From a checkpoint of a small transformer trained on Wikipedia.
Size: 11 layers, width 64, 1 head of 64, vocabulary 2048, 0.849M parameters.
Architecture: RMSNorm before each block, rotary positions, no biases in attention or MLP, untied embeddings.
Each number is 50 + 12 x the weight over its row's rms, rounded and kept within 0 to 99. Layers, rows and columns count from 0. The size before them is the row's rms in percent of the matrix's.

# q: layer 2 attention query, 64x64, rms 0.202, rows 0-52, columns 0-63
# k: layer 2 attention key, 64x64, rms 0.21, rows 0-51, columns 0-63
q0 116:46 68 48 46 44 59 46 46 40 53 53 57 45 29 52 53 47 42 72 24 34 44 44 31 61 45 49 43 45 45 47 57 49 51 64 59 59 66 43 42 58 41 52 61 40 74 34 48 22 59 63 59 74 64 51 51 35 44 15 28 54 49 44 54
k0 099:61 45 36 60 57 53 40 48 63 64 45 61 38 59 48 69 42 55 35 45 59 48 62 34 33 44 31 45 46 59 61 43 42 47 57 40 45 65 41 44 66 46 42 68 54 63 43 33 55 82 67 43 46 21 39 24 56 28 61 55 44 39 52 44
q1 096:71 36 41 35 43 51 57 30 53 60 56 50 46 37 39 66 49 62 38 49 45 64 46 59 40 56 30 48 46 63 48 54 60 57 51 71 58 49 56 42 59 49 56 43 60 49 53 40 49 27 40 34 26 58 54 63 32 38 87 60 42 40 62 26
k1 109:52 67 45 33 50 43 45 73 58 68 46 41 41 50 56 43 60 62 72 44 59 56 34 51 31 37 60 63 65 49 52 45 35 62 51 50 45 32 53 56 29 20 53 40 38 36 43 56 35 52 45 47 69 50 67 73 63 57 40 35 30 43 36 51
q2 081:43 27 49 50 64 41 59 58 54 49 50 46 47 45 35 75 74 72 48 64 56 72 65 52 58 63 27 48 38 62 48 44 47 58 60 36 63 38 46 50 60 54 58 51 65 35 43 28 52 36 47 47 38 43 56 43 50 63 76 67 54 63 55 27
k2 109:53 66 54 34 31 55 50 57 47 36 56 28 47 40 33 47 51 33 62 56 44 57 42 36 41 59 49 37 39 58 50 49 43 70 58 33 42 61 49 51 39 29 64 35 37 50 32 47 48 51 27 43 43 70 66 64 64 53 20 36 40 49 30 53
q3 100:53 43 47 39 74 50 38 55 37 63 57 38 42 41 41 54 52 46 45 49 40 81 52 39 47 86 38 52 48 85 50 59 44 51 57 42 63 50 43 40 61 28 59 50 41 43 49 40 37 52 43 60 44 77 48 52 51 52 61 50 46 41 53 22
k3 096:63 60 43 45 30 30 44 68 41 63 48 33 47 33 53 43 64 56 39 47 50 44 26 40 39 26 71 45 65 52 42 52 52 65 51 61 41 37 36 78 35 67 54 67 52 38 42 61 52 51 54 54 39 50 48 33 72 44 56 29 46 45 38 53
q4 071:38 43 54 40 67 52 60 56 65 56 35 59 57 64 36 55 65 57 67 53 46 74 56 41 46 81 43 44 44 63 53 28 73 43 56 60 56 57 43 57 51 43 39 38 49 43 55 76 62 38 50 42 52 49 59 35 53 71 50 69 67 37 67 36
k4 082:48 66 48 48 47 49 39 88 37 49 66 39 41 36 51 41 64 41 48 33 80 47 32 36 40 64 73 43 53 49 58 55 62 59 46 51 62 72 43 59 63 43 66 44 59 56 49 45 63 59 51 54 39 49 45 48 48 78 46 62 41 41 68 50
q5 086:48 54 53 28 56 56 52 59 45 73 59 51 61 62 58 66 31 65 48 34 36 29 46 63 55 73 48 62 75 57 41 44 37 35 44 51 40 36 48 51 62 31 39 48 46 54 40 40 44 45 36 31 34 65 47 33 51 78 45 67 51 48 56 46
k5 114:46 59 45 53 40 56 53 52 47 34 39 41 53 52 55 45 39 52 48 40 24 51 79 69 62 34 34 31 41 37 70 71 53 51 37 52 48 64 56 71 49 71 55 50 51 49 49 59 57 56 30 37 54 57 50 37 34 31 74 49 36 45 57 71
q6 084:36 56 43 57 26 46 36 45 58 37 55 42 42 64 53 46 58 51 55 65 64 44 54 64 44 36 66 37 73 56 51 39 50 41 47 43 40 49 65 63 33 51 47 45 61 69 56 45 32 54 44 14 50 33 43 43 44 61 84 62 39 39 55 38
k6 085:54 66 72 42 53 65 48 35 47 36 43 36 47 58 42 59 41 41 44 35 56 69 69 64 73 64 36 35 47 52 52 55 27 58 65 30 62 71 60 57 71 45 45 35 57 69 49 38 42 42 54 51 53 35 56 67 31 50 51 45 67 61 55 45
q7 096:60 42 53 70 69 28 63 49 46 59 45 43 61 57 49 48 22 57 58 40 65 41 59 65 48 41 38 42 37 49 55 56 54 49 49 56 45 63 38 68 35 75 51 53 44 60 47 46 67 64 41 70 23 36 46 61 35 32 44 31 65 45 60 63
k7 078:60 65 29 55 28 37 72 66 43 40 64 60 66 48 47 63 39 39 62 69 23 54 50 70 46 55 52 82 44 52 40 40 64 57 47 56 38 48 55 47 52 40 45 65 51 57 37 56 63 61 63 54 32 62 55 58 54 41 45 43 64 33 39 58
q8 107:45 61 57 55 41 33 33 47 44 55 61 46 71 81 42 59 56 56 50 55 73 51 45 70 48 53 53 54 48 46 68 45 37 28 43 45 36 60 48 40 48 49 28 39 62 39 44 49 51 42 41 34 40 33 49 58 38 50 70 56 78 27 35 61
k8 074:47 72 80 39 47 72 56 51 53 48 57 54 64 55 64 71 60 44 61 50 32 58 67 61 58 40 36 40 42 62 44 64 40 46 62 41 59 60 73 62 61 57 53 46 68 51 44 62 56 49 44 28 42 56 48 67 46 85 51 50 61 50 51 61
q9 119:38 49 44 49 32 52 50 54 47 39 51 36 39 64 75 36 31 42 69 54 44 41 63 44 63 31 44 40 35 57 51 46 28 48 29 48 46 63 64 47 51 56 32 75 48 44 35 49 59 71 47 45 38 59 60 36 42 44 48 60 24 66 69 52
k9 112:42 55 57 60 46 40 56 70 60 28 33 33 46 48 69 55 43 50 39 61 27 55 45 48 76 45 52 42 18 44 36 42 37 41 50 64 54 45 50 70 50 63 39 59 75 56 51 58 48 46 60 56 61 36 54 47 47 41 56 39 82 52 54 35
q10 083:48 66 41 53 28 37 60 67 29 56 62 39 14 43 49 57 59 56 38 36 58 55 52 26 62 61 59 56 64 33 37 59 60 48 83 55 49 50 45 45 45 37 40 43 42 62 58 53 48 59 49 33 45 61 45 58 54 62 56 32 35 40 61 52
k10 112:49 37 41 58 67 45 55 68 60 67 57 59 34 28 65 59 70 42 58 31 39 40 40 39 29 32 58 53 59 52 46 60 48 45 65 47 34 27 41 53 50 56 41 62 45 18 61 48 40 65 65 44 53 56 52 59 51 56 55 43 43 75 67 48
q11 088:23 38 60 48 59 65 44 61 55 55 33 63 58 52 57 64 53 42 55 61 53 58 48 57 56 48 51 49 40 36 38 13 67 50 60 30 39 54 45 71 45 47 53 58 56 44 41 56 45 63 34 53 50 57 63 29 57 50 35 37 26 35 64 73
k11 112:52 53 34 58 57 48 67 41 38 56 71 53 54 44 47 62 42 48 54 49 42 41 37 59 63 40 81 73 34 48 46 55 59 22 23 67 44 28 33 59 40 57 55 52 72 48 63 59 45 50 60 72 53 39 40 32 57 49 45 44 52 46 43 56
q12 116:47 67 47 46 36 51 56 38 42 58 54 57 42 69 59 50 52 69 40 53 49 42 53 63 50 61 60 62 57 46 50 37 45 30 59 49 33 55 63 38 60 04 37 46 64 46 54 37 38 28 47 35 45 31 68 47 46 52 56 63 33 40 64 65
k12 074:41 47 38 42 46 55 60 54 69 65 31 36 41 46 53 51 53 76 44 58 40 65 41 37 41 30 35 47 61 64 46 58 36 29 42 65 75 52 49 54 52 40 29 53 47 58 53 59 65 51 55 35 65 60 51 31 52 56 57 27 45 58 34 73
q13 082:48 52 66 49 59 51 43 75 43 36 53 56 43 49 57 35 62 54 34 59 61 66 60 40 38 79 38 58 54 56 63 24 59 34 53 39 42 31 61 58 50 29 33 32 50 56 41 41 46 30 44 33 38 33 59 38 56 65 60 39 44 47 49 61
k13 119:44 50 44 31 53 69 65 50 38 34 63 53 44 65 33 43 68 65 56 37 37 69 57 49 53 42 60 42 63 51 60 62 52 48 41 20 59 68 51 63 54 51 46 23 50 58 38 49 40 53 41 46 46 79 51 50 39 67 59 72 29 51 42 56
q14 088:50 52 48 61 38 50 62 51 57 43 52 46 31 67 51 49 44 52 52 42 17 48 55 46 57 45 37 35 49 52 46 81 38 62 55 33 46 45 54 60 55 48 43 70 41 57 51 40 43 54 54 60 41 58 74 39 35 18 61 75 66 66 43 66
k14 124:55 78 40 34 44 48 53 42 43 38 31 45 46 56 41 50 70 56 50 48 42 56 60 57 68 37 27 46 58 52 61 37 40 73 46 36 55 58 56 56 53 52 27 40 58 59 50 51 59 49 47 46 64 27 51 69 57 48 78 34 72 65 67 56
q15 103:57 36 39 74 59 48 51 57 60 62 41 53 50 30 41 64 67 46 42 47 61 73 42 57 41 41 64 39 37 44 43 62 84 56 66 67 65 31 37 58 50 61 56 57 45 47 57 62 61 59 48 61 56 52 62 61 55 52 37 28 54 47 54 22
k15 084:59 46 41 61 71 57 14 46 62 50 66 60 63 49 55 49 47 38 53 45 75 55 62 38 44 64 46 60 52 31 56 52 72 51 43 58 24 37 38 18 52 56 57 53 55 47 27 40 44 37 39 50 45 46 46 71 46 43 49 53 54 56 35 40
q16 106:53 58 55 50 45 77 22 30 40 44 44 67 34 65 48 43 39 39 33 31 52 44 58 58 52 49 54 60 68 64 63 53 38 47 58 44 67 57 62 42 55 53 42 48 48 36 35 55 36 45 63 52 50 46 45 74 36 24 56 67 63 72 51 44
k16 104:57 42 51 60 48 49 47 43 47 60 35 46 62 58 52 73 49 45 17 61 64 55 34 46 65 50 48 36 57 28 49 42 46 61 49 60 37 22 51 51 47 56 68 67 39 45 52 56 40 43 43 73 61 54 54 60 83 40 44 24 43 40 48 51
q17 114:55 30 67 43 65 51 58 37 33 60 51 58 50 40 41 54 30 54 55 51 61 63 26 61 46 62 40 42 32 50 54 47 41 54 57 34 49 57 40 55 43 85 56 47 25 58 58 44 44 52 33 62 39 57 21 45 33 53 35 45 41 47 42 33
k17 095:50 52 63 37 49 70 46 68 39 35 62 32 49 65 38 58 48 52 62 38 69 54 63 51 50 54 58 32 66 49 45 57 55 48 39 21 52 65 54 46 42 53 55 43 62 71 30 76 53 51 42 54 32 51 37 60 45 60 63 60 40 21 44 38
q18 119:51 47 55 46 63 39 51 32 28 64 51 44 48 40 41 47 41 54 71 42 51 50 45 48 50 64 40 32 50 60 31 52 34 53 70 35 57 45 39 41 33 70 67 49 35 57 66 22 60 58 60 68 61 79 31 37 56 55 36 56 43 50 52 42
k18 089:47 56 60 31 53 36 44 67 54 32 39 45 50 62 24 55 55 55 46 46 36 60 65 31 55 56 50 25 49 59 44 44 44 51 48 31 58 65 53 74 44 55 60 43 53 65 42 51 56 50 50 47 14 37 40 48 41 31 59 52 71 41 74 51
q19 096:29 51 58 36 48 47 48 55 44 41 58 42 45 46 60 45 47 38 66 61 68 70 52 72 55 57 42 32 37 49 61 44 44 65 29 53 46 54 31 71 24 43 32 49 70 58 50 60 27 46 42 54 56 62 53 41 47 54 52 38 41 34 81 53
k19 096:68 54 55 28 27 57 70 56 38 46 57 54 55 50 82 48 42 47 67 53 60 43 26 38 44 41 98 61 42 56 36 50 35 55 50 50 40 55 39 51 58 51 55 59 45 47 57 42 43 60 60 53 61 51 31 54 43 53 55 57 55 36 60 50
q20 094:54 26 60 41 57 52 40 44 42 61 66 53 52 60 52 55 44 51 38 45 56 25 39 53 52 61 55 49 57 42 35 48 58 42 64 42 48 41 46 37 59 81 71 62 38 48 63 27 64 54 64 74 27 45 38 46 62 54 47 58 64 65 36 30
k20 070:43 52 60 61 66 48 32 49 61 42 41 55 61 56 35 50 65 34 59 58 50 64 66 50 56 40 10 28 41 36 49 54 71 52 28 46 45 48 70 42 33 41 41 36 44 60 36 47 51 37 44 67 60 49 47 57 49 45 63 45 46 51 23 57
q21 111:36 41 35 38 60 67 50 45 59 57 71 51 56 73 67 58 55 53 69 33 37 39 60 37 50 60 53 55 39 55 51 54 67 38 57 65 80 45 61 41 51 30 52 51 39 37 44 63 70 43 55 39 60 59 65 43 62 39 57 21 52 50 37 52
k21 094:54 49 55 61 80 52 34 55 86 67 47 48 39 55 64 38 56 34 26 39 40 62 38 23 51 68 54 36 45 47 56 50 59 49 54 58 38 44 51 44 57 52 45 50 73 55 35 49 54 44 33 61 67 63 52 61 26 57 48 45 49 47 41 46
q22 089:49 29 34 33 43 48 49 44 42 59 69 43 42 32 42 41 42 56 65 68 59 61 33 58 48 61 65 49 53 38 49 43 41 22 41 64 41 45 43 29 52 66 42 47 51 52 38 30 49 55 56 61 34 43 42 71 62 53 42 77 58 31 38 36
k22 090:36 38 46 56 45 60 56 53 55 39 50 56 46 34 37 65 24 47 68 57 55 59 50 51 59 51 40 42 48 21 30 46 68 47 66 65 43 70 58 60 56 68 81 63 35 63 46 59 41 40 38 54 56 60 44 50 34 56 27 62 45 45 39 56
q23 106:62 40 45 26 69 41 30 35 51 80 59 55 81 47 37 48 49 34 39 53 79 60 61 56 55 58 71 55 57 64 47 35 54 40 65 55 56 35 56 33 51 50 57 47 56 46 58 46 54 49 53 61 49 57 32 52 57 51 36 64 43 35 40 41
k23 101:57 39 79 66 64 74 52 52 52 51 54 45 66 49 47 62 30 50 56 45 51 45 31 53 42 59 47 43 49 54 41 61 77 31 46 75 67 42 41 63 36 56 59 35 75 46 32 59 53 42 47 40 37 55 49 46 32 63 75 52 50 47 44 44
q24 082:58 42 53 56 53 52 40 41 67 57 41 28 57 67 50 47 56 49 40 31 45 25 53 51 54 37 57 54 45 45 70 63 48 14 53 38 54 51 60 32 58 61 49 52 21 34 58 50 65 51 54 53 49 36 31 50 53 42 39 44 76 32 34 59
k24 082:36 39 81 71 61 51 46 47 46 55 39 39 45 39 41 57 61 51 41 56 57 64 58 54 34 65 24 53 42 44 62 28 68 47 63 38 62 45 61 51 52 39 55 40 54 34 42 43 60 63 45 41 37 73 47 23 64 58 42 54 28 56 42 52
q25 104:60 32 47 51 43 63 50 51 56 67 86 44 48 48 64 44 61 79 54 44 38 35 34 51 51 76 52 57 38 50 64 48 55 27 58 58 49 57 51 31 65 31 32 52 43 43 51 41 52 56 52 54 45 31 70 68 50 65 53 36 45 49 50 59
k25 111:30 39 34 59 65 57 51 46 87 60 59 43 52 42 57 44 57 49 44 50 52 55 54 45 40 54 39 47 48 38 53 58 64 42 58 74 62 61 55 47 58 48 53 35 45 58 28 35 80 61 43 36 48 70 57 52 35 58 37 52 19 53 44 66
q26 108:50 51 63 60 53 44 44 64 60 41 53 50 42 50 56 52 58 63 56 62 34 39 72 34 56 47 58 65 56 46 33 31 64 60 52 51 46 60 56 66 55 70 64 54 39 51 49 54 43 45 51 72 45 41 43 27 60 74 33 78 32 79 45 36
k26 093:45 49 49 42 48 49 41 49 28 54 40 43 59 54 58 39 54 27 84 49 48 28 48 42 57 36 48 52 58 41 54 62 66 45 50 66 57 66 56 42 55 56 33 53 32 54 53 39 59 41 69 73 81 59 71 65 55 40 49 43 64 35 53 37
q27 081:51 56 54 43 54 38 45 51 51 47 45 47 63 77 52 60 70 65 36 39 71 27 52 43 64 41 37 69 46 27 58 51 46 46 74 66 47 47 60 37 63 50 46 61 38 67 64 61 64 42 69 54 50 53 42 46 65 37 33 40 58 56 27 61
k27 079:38 34 64 60 82 51 37 41 77 57 35 54 56 46 78 47 57 53 47 40 33 51 36 41 34 56 36 48 24 76 45 47 62 38 61 37 54 40 52 39 59 32 42 57 54 41 47 52 58 40 45 51 36 63 52 42 63 46 54 44 36 49 34 42
q28 098:17 61 45 60 60 49 57 52 58 61 55 48 46 51 50 54 39 35 35 46 45 64 29 53 56 48 45 43 82 56 47 76 54 56 67 56 55 40 36 60 34 43 55 38 57 77 56 54 47 60 64 33 59 66 45 46 52 47 35 40 34 34 34 37
k28 100:71 37 59 29 51 49 36 40 53 56 45 37 47 42 56 43 63 44 56 40 46 64 32 63 44 43 57 31 51 59 47 48 27 58 37 27 30 34 31 32 76 32 50 55 66 42 51 44 48 49 52 46 54 53 45 46 41 53 45 39 55 85 59 43
q29 103:42 38 41 41 60 42 31 33 52 36 54 55 27 46 52 46 65 35 55 25 57 34 46 47 57 65 57 35 53 38 40 36 62 48 77 53 57 36 59 61 43 46 63 33 63 75 60 39 45 48 67 52 57 60 45 38 62 59 46 69 50 43 26 41
k29 103:64 41 45 32 51 55 61 26 48 65 39 63 57 42 55 50 43 51 63 36 39 59 25 35 44 36 42 46 37 41 53 52 67 61 39 65 61 66 45 48 50 26 56 49 23 40 48 50 38 49 67 79 75 58 48 65 46 47 46 42 44 51 40 63
q30 098:32 63 55 37 52 45 30 52 46 66 53 45 54 49 48 55 35 33 50 61 81 64 40 43 38 42 69 62 58 55 35 54 53 64 30 36 51 72 38 40 31 54 56 31 56 39 35 49 47 56 52 50 64 59 20 55 43 70 52 59 38 41 53 43
k30 084:45 43 72 56 50 49 53 73 44 42 62 43 59 53 42 48 50 39 67 63 46 34 68 52 43 54 62 31 65 54 36 36 38 39 54 33 40 35 43 56 42 55 63 32 57 56 66 69 25 64 46 46 47 37 33 42 47 63 52 41 73 26 56 36
q31 113:47 41 56 35 37 60 46 59 41 49 53 31 60 68 75 63 53 49 62 50 61 32 67 33 62 38 59 64 42 29 53 59 64 45 42 42 39 54 36 44 66 72 58 43 42 54 58 55 46 32 49 63 29 19 48 55 53 57 54 49 60 70 47 66
k31 114:31 61 51 57 73 56 57 65 50 66 45 61 57 25 63 33 59 27 60 63 55 34 56 49 48 42 58 68 48 35 36 51 65 34 43 59 55 42 58 43 37 45 34 47 36 55 56 66 55 59 64 60 68 69 63 41 58 70 57 49 43 58 29 49
q32 098:47 57 54 37 63 42 58 36 40 57 58 48 48 42 38 59 58 59 55 47 41 75 52 39 44 58 35 41 37 62 47 68 56 56 79 63 53 37 48 59 52 67 64 43 45 56 52 50 32 40 54 47 23 62 52 67 53 52 62 31 59 51 54 08
k32 104:53 62 41 37 29 50 58 46 48 62 43 36 33 59 58 42 49 57 43 54 65 35 39 37 20 42 65 56 63 46 51 43 36 63 62 69 43 26 40 67 34 49 38 53 53 40 36 49 48 66 59 49 50 44 61 63 72 48 26 30 34 52 50 44
q33 117:36 42 37 55 54 45 52 47 62 38 49 54 78 67 64 33 48 54 41 59 71 57 65 72 51 44 48 40 48 39 55 31 45 24 22 55 42 62 49 56 48 46 37 52 43 56 51 46 74 47 45 40 37 18 60 42 60 45 53 67 46 57 59 58
k33 093:28 49 71 56 82 61 48 46 34 39 57 53 66 42 47 48 49 26 71 44 28 63 54 59 54 53 40 54 47 51 42 46 57 38 36 51 67 49 65 39 45 37 62 43 59 63 64 47 28 25 41 52 63 47 51 46 34 53 70 64 61 44 47 55
q34 122:46 50 36 51 29 55 48 49 53 37 30 55 66 60 62 58 53 40 45 51 57 24 62 53 49 46 55 64 63 38 48 21 57 35 27 48 29 41 61 52 61 38 32 59 59 49 57 50 60 56 33 41 47 31 50 28 62 61 58 69 64 53 57 72
k34 106:28 45 50 39 96 53 58 34 56 53 34 64 62 56 40 64 42 46 58 54 37 50 50 61 65 54 54 70 48 50 49 57 60 43 42 27 64 64 51 32 47 51 48 42 55 47 60 53 42 32 43 34 63 33 55 49 31 66 60 60 62 58 65 53
q35 086:47 37 58 58 53 60 62 66 70 39 57 59 65 61 35 49 58 49 49 59 80 59 52 59 47 69 54 45 47 65 51 39 53 37 37 46 34 49 61 58 46 45 34 53 58 64 57 54 47 35 44 39 23 45 51 34 64 80 64 74 41 59 69 52
k35 094:41 80 70 34 61 63 41 51 42 27 63 27 48 47 45 44 45 30 22 52 47 53 42 56 66 73 49 31 65 51 48 54 54 60 61 57 49 58 55 64 47 59 47 30 53 65 45 45 62 31 33 45 33 51 46 52 33 60 54 59 54 41 56 45
q36 115:53 47 44 54 27 60 46 44 53 35 49 55 65 76 62 48 52 53 48 44 75 35 60 61 40 50 55 42 66 36 47 41 49 37 38 63 30 47 66 58 41 40 38 63 66 50 53 48 59 61 39 32 29 32 48 44 68 56 67 68 60 66 51 73
k36 102:33 54 60 47 83 63 51 45 62 42 42 48 64 59 60 51 41 41 41 62 31 62 56 36 67 47 45 57 57 53 45 59 59 38 49 59 58 69 56 44 54 45 31 29 55 62 67 54 46 37 35 42 69 52 49 60 21 76 44 56 70 43 46 51
q37 126:42 42 59 50 84 30 56 48 59 51 53 51 54 35 49 54 65 48 69 59 59 79 51 43 63 74 51 40 67 54 41 39 52 49 49 68 61 34 35 52 38 55 67 54 56 58 57 50 52 47 72 56 33 41 39 54 57 57 52 45 42 79 62 35
k37 107:53 65 51 25 35 48 54 58 42 39 44 40 34 51 45 38 38 27 44 37 67 62 35 51 60 62 50 43 40 52 53 36 42 70 39 60 48 63 42 51 69 37 34 44 57 84 39 39 58 49 52 59 41 52 71 83 53 50 41 47 49 61 52 47
q38 087:58 38 52 59 40 78 45 41 23 62 61 55 48 40 78 44 42 35 50 55 40 29 55 52 47 28 60 58 64 46 65 42 72 67 64 54 47 48 50 43 47 32 73 55 54 44 49 33 51 39 30 49 45 53 59 59 28 36 55 42 42 38 46 49
k38 126:57 47 42 51 56 54 37 49 57 65 49 57 50 57 60 43 47 54 43 55 53 54 47 58 35 40 66 82 56 34 54 36 32 34 28 69 45 30 42 28 44 41 43 54 43 53 54 52 34 33 74 56 74 50 63 64 61 61 57 47 64 69 39 36
q39 092:44 49 49 44 54 56 51 65 57 58 55 38 35 65 41 61 40 63 49 26 51 52 41 40 58 45 45 69 26 54 56 82 44 52 61 51 54 59 46 32 63 60 37 29 36 49 67 63 62 44 48 53 85 62 42 54 59 35 48 47 74 44 58 51
k39 115:57 35 35 47 59 40 44 43 53 61 41 74 47 48 63 50 70 48 51 32 62 43 52 36 17 42 43 59 59 53 56 55 54 53 53 30 33 40 50 57 34 54 57 60 41 24 54 47 36 74 56 34 46 57 41 36 64 26 64 48 38 47 64 58
q40 093:54 27 58 62 33 67 37 61 28 53 43 45 25 49 58 57 33 47 35 49 59 56 53 50 54 49 54 58 64 76 49 51 49 65 64 42 37 71 54 32 59 44 58 46 51 47 51 30 35 56 24 49 54 50 48 65 43 54 59 62 40 46 72 27
k40 126:45 46 42 63 55 39 42 53 63 68 48 59 49 55 55 53 62 51 44 72 52 45 37 59 36 29 60 69 50 50 43 43 41 48 42 72 43 20 33 53 29 58 52 48 30 43 50 46 47 33 68 52 82 37 61 54 72 59 48 40 51 68 46 42
q41 090:49 73 45 43 55 52 67 48 57 53 65 57 49 52 50 49 33 62 61 65 44 34 42 46 51 47 52 37 36 31 44 55 61 53 68 43 44 45 32 68 33 60 54 46 32 56 48 76 39 59 63 67 56 62 45 34 61 53 15 28 37 49 40 57
k41 091:67 67 42 43 27 51 58 57 44 54 51 48 48 47 71 42 38 44 55 51 44 52 37 57 79 49 59 57 33 36 37 39 56 40 52 69 37 50 57 49 64 59 63 71 68 70 50 65 36 71 62 64 39 32 48 60 52 58 33 47 61 33 38 41
q42 117:63 45 38 55 46 45 68 27 41 32 25 53 40 55 45 46 44 49 34 31 35 60 54 47 56 63 31 38 39 62 52 35 39 57 63 51 58 55 67 56 48 63 45 51 33 67 56 60 78 44 28 50 54 46 45 54 57 20 48 44 52 59 41 70
k42 118:55 37 34 70 58 42 44 37 42 35 63 57 41 55 39 48 69 43 37 38 31 44 60 46 30 45 36 49 47 46 60 60 72 51 72 45 41 69 55 41 60 69 45 71 40 45 51 44 56 51 49 57 33 74 55 31 55 20 48 48 36 42 43 49
q43 103:47 51 52 36 66 50 60 37 38 68 62 57 50 33 40 48 44 59 43 52 52 32 54 48 58 35 63 59 42 24 49 57 56 58 58 46 52 34 39 36 65 68 70 57 30 59 53 26 66 52 58 84 38 47 33 44 64 41 44 42 48 63 33 46
k43 069:62 52 46 60 45 52 39 46 84 61 63 66 43 61 46 71 48 49 73 42 54 46 76 52 52 57 42 45 53 58 51 66 68 54 43 41 40 57 49 37 30 59 66 62 34 56 45 58 52 44 56 43 40 39 38 48 63 18 40 45 55 61 28 33
q44 091:42 55 70 53 48 53 36 42 48 71 50 51 34 47 44 33 42 39 39 34 54 56 65 51 44 68 56 35 63 79 34 62 45 50 60 43 69 60 51 51 40 76 40 56 53 36 49 56 49 47 60 52 52 57 23 59 59 54 55 44 46 81 56 25
k44 119:71 50 59 80 34 34 48 53 58 53 63 32 52 52 48 53 60 42 37 53 54 45 40 44 48 53 59 36 46 46 51 41 56 55 60 54 11 34 46 37 48 47 54 68 36 55 52 44 45 60 50 69 46 48 67 42 66 22 32 36 55 33 68 40
q45 081:45 42 64 28 46 58 58 78 59 36 39 53 57 69 42 41 55 47 47 62 35 37 52 53 58 59 42 54 31 58 62 30 49 49 57 35 48 39 58 59 50 40 38 57 67 49 66 30 51 44 35 41 24 37 40 42 50 48 56 47 87 57 48 63
k45 084:66 46 48 43 48 42 63 43 38 55 47 50 41 59 40 50 72 58 68 44 34 49 37 71 39 33 41 66 56 63 62 55 48 50 58 29 63 44 54 53 35 45 38 44 57 43 66 53 73 79 54 33 73 71 51 32 64 52 69 59 42 60 55 53
q46 104:53 41 57 49 39 62 49 53 45 31 50 47 70 80 61 48 59 49 52 63 45 33 70 55 44 25 49 66 44 54 55 35 59 58 42 47 39 64 59 68 42 54 42 43 72 45 56 45 39 42 41 28 41 29 74 68 41 62 68 50 64 61 45 57
k46 087:53 57 51 62 47 43 82 48 34 52 35 46 60 60 50 39 57 52 56 54 26 40 47 71 59 41 44 85 35 51 63 58 38 42 34 57 60 41 55 60 36 39 37 42 47 39 72 57 52 52 67 51 72 61 64 48 62 58 66 48 42 61 54 65
q47 094:63 64 29 37 32 52 37 54 43 50 76 54 36 70 45 46 41 57 61 37 24 56 60 53 64 43 55 72 57 69 39 49 39 36 47 55 53 64 48 34 53 41 28 37 40 59 59 56 65 32 37 38 66 44 50 58 50 49 32 52 57 53 37 64
k47 112:24 48 51 65 79 59 41 57 52 40 54 44 43 49 54 40 66 60 47 44 43 56 72 32 41 40 44 19 55 47 63 53 76 36 53 38 51 55 60 76 68 65 42 51 39 51 57 63 56 48 39 52 48 46 70 51 38 56 75 49 53 39 56 50
q48 098:44 36 37 71 47 67 67 56 45 47 19 57 39 37 62 52 57 42 48 52 35 78 48 52 54 65 38 25 59 43 43 43 51 67 69 48 37 46 34 81 35 62 64 59 54 47 40 59 45 58 37 46 48 42 66 56 61 53 49 47 38 49 53 43
k48 086:56 49 26 50 48 51 39 38 26 34 64 67 44 41 29 45 50 43 50 45 50 56 73 57 72 42 63 64 51 37 45 38 69 34 33 59 41 59 35 33 45 68 49 43 60 55 49 57 38 25 24 65 54 38 47 59 58 40 42 49 46 50 49 58
q49 077:34 62 53 38 50 35 41 51 47 42 56 41 48 60 36 61 72 58 43 35 18 54 51 47 47 40 41 56 56 78 59 65 49 46 63 45 59 44 65 37 42 28 50 46 51 64 63 23 46 50 62 38 51 71 42 43 40 49 39 52 76 38 40 39
k49 094:53 55 56 20 41 40 56 52 55 57 23 37 40 60 37 48 69 53 50 50 37 57 31 50 45 44 39 46 57 71 56 54 29 62 54 39 70 44 59 67 66 31 45 40 52 43 56 33 56 63 55 27 61 60 47 43 39 67 74 47 40 61 57 59
q50 094:54 56 83 43 62 48 32 46 35 35 61 43 65 45 54 52 56 55 58 52 53 19 53 42 35 22 42 50 35 56 70 50 44 39 38 36 69 46 60 65 57 55 53 55 57 50 32 27 48 44 47 50 32 44 53 33 37 49 51 51 57 59 63 68
k50 088:47 65 72 49 36 49 88 65 52 59 40 39 67 66 46 49 41 59 48 59 31 52 49 57 57 61 47 71 54 57 60 56 33 52 35 46 73 50 58 61 35 30 48 39 46 53 59 28 54 57 77 36 56 57 46 36 57 65 51 59 46 50 47 52
q51 111:46 39 48 47 58 48 26 62 34 66 83 64 62 42 44 59 47 65 37 62 73 54 26 37 37 55 59 62 59 54 38 55 51 39 72 56 55 49 54 46 71 53 40 53 42 50 32 40 66 51 44 43 44 56 53 68 31 56 73 44 50 52 42 35
k51 117:54 53 37 53 79 71 21 47 72 44 62 55 60 56 45 58 49 60 44 33 65 40 71 39 48 59 51 27 59 36 52 63 45 54 39 37 31 37 61 41 42 60 62 42 42 64 39 51 32 52 56 48 55 43 50 69 49 51 54 50 44 43 31 27
q52 093:48 42 47 62 42 54 45 47 88 52 59 54 48 48 47 41 35 49 63 46 38 31 46 53 43 65 29 56 48 79 58 46 66 46 24 55 50 50 40 42 36 33 34 50 54 52 63 46 63 74 63 50 67 61 56 56 45 52 62 38 46 66 69 64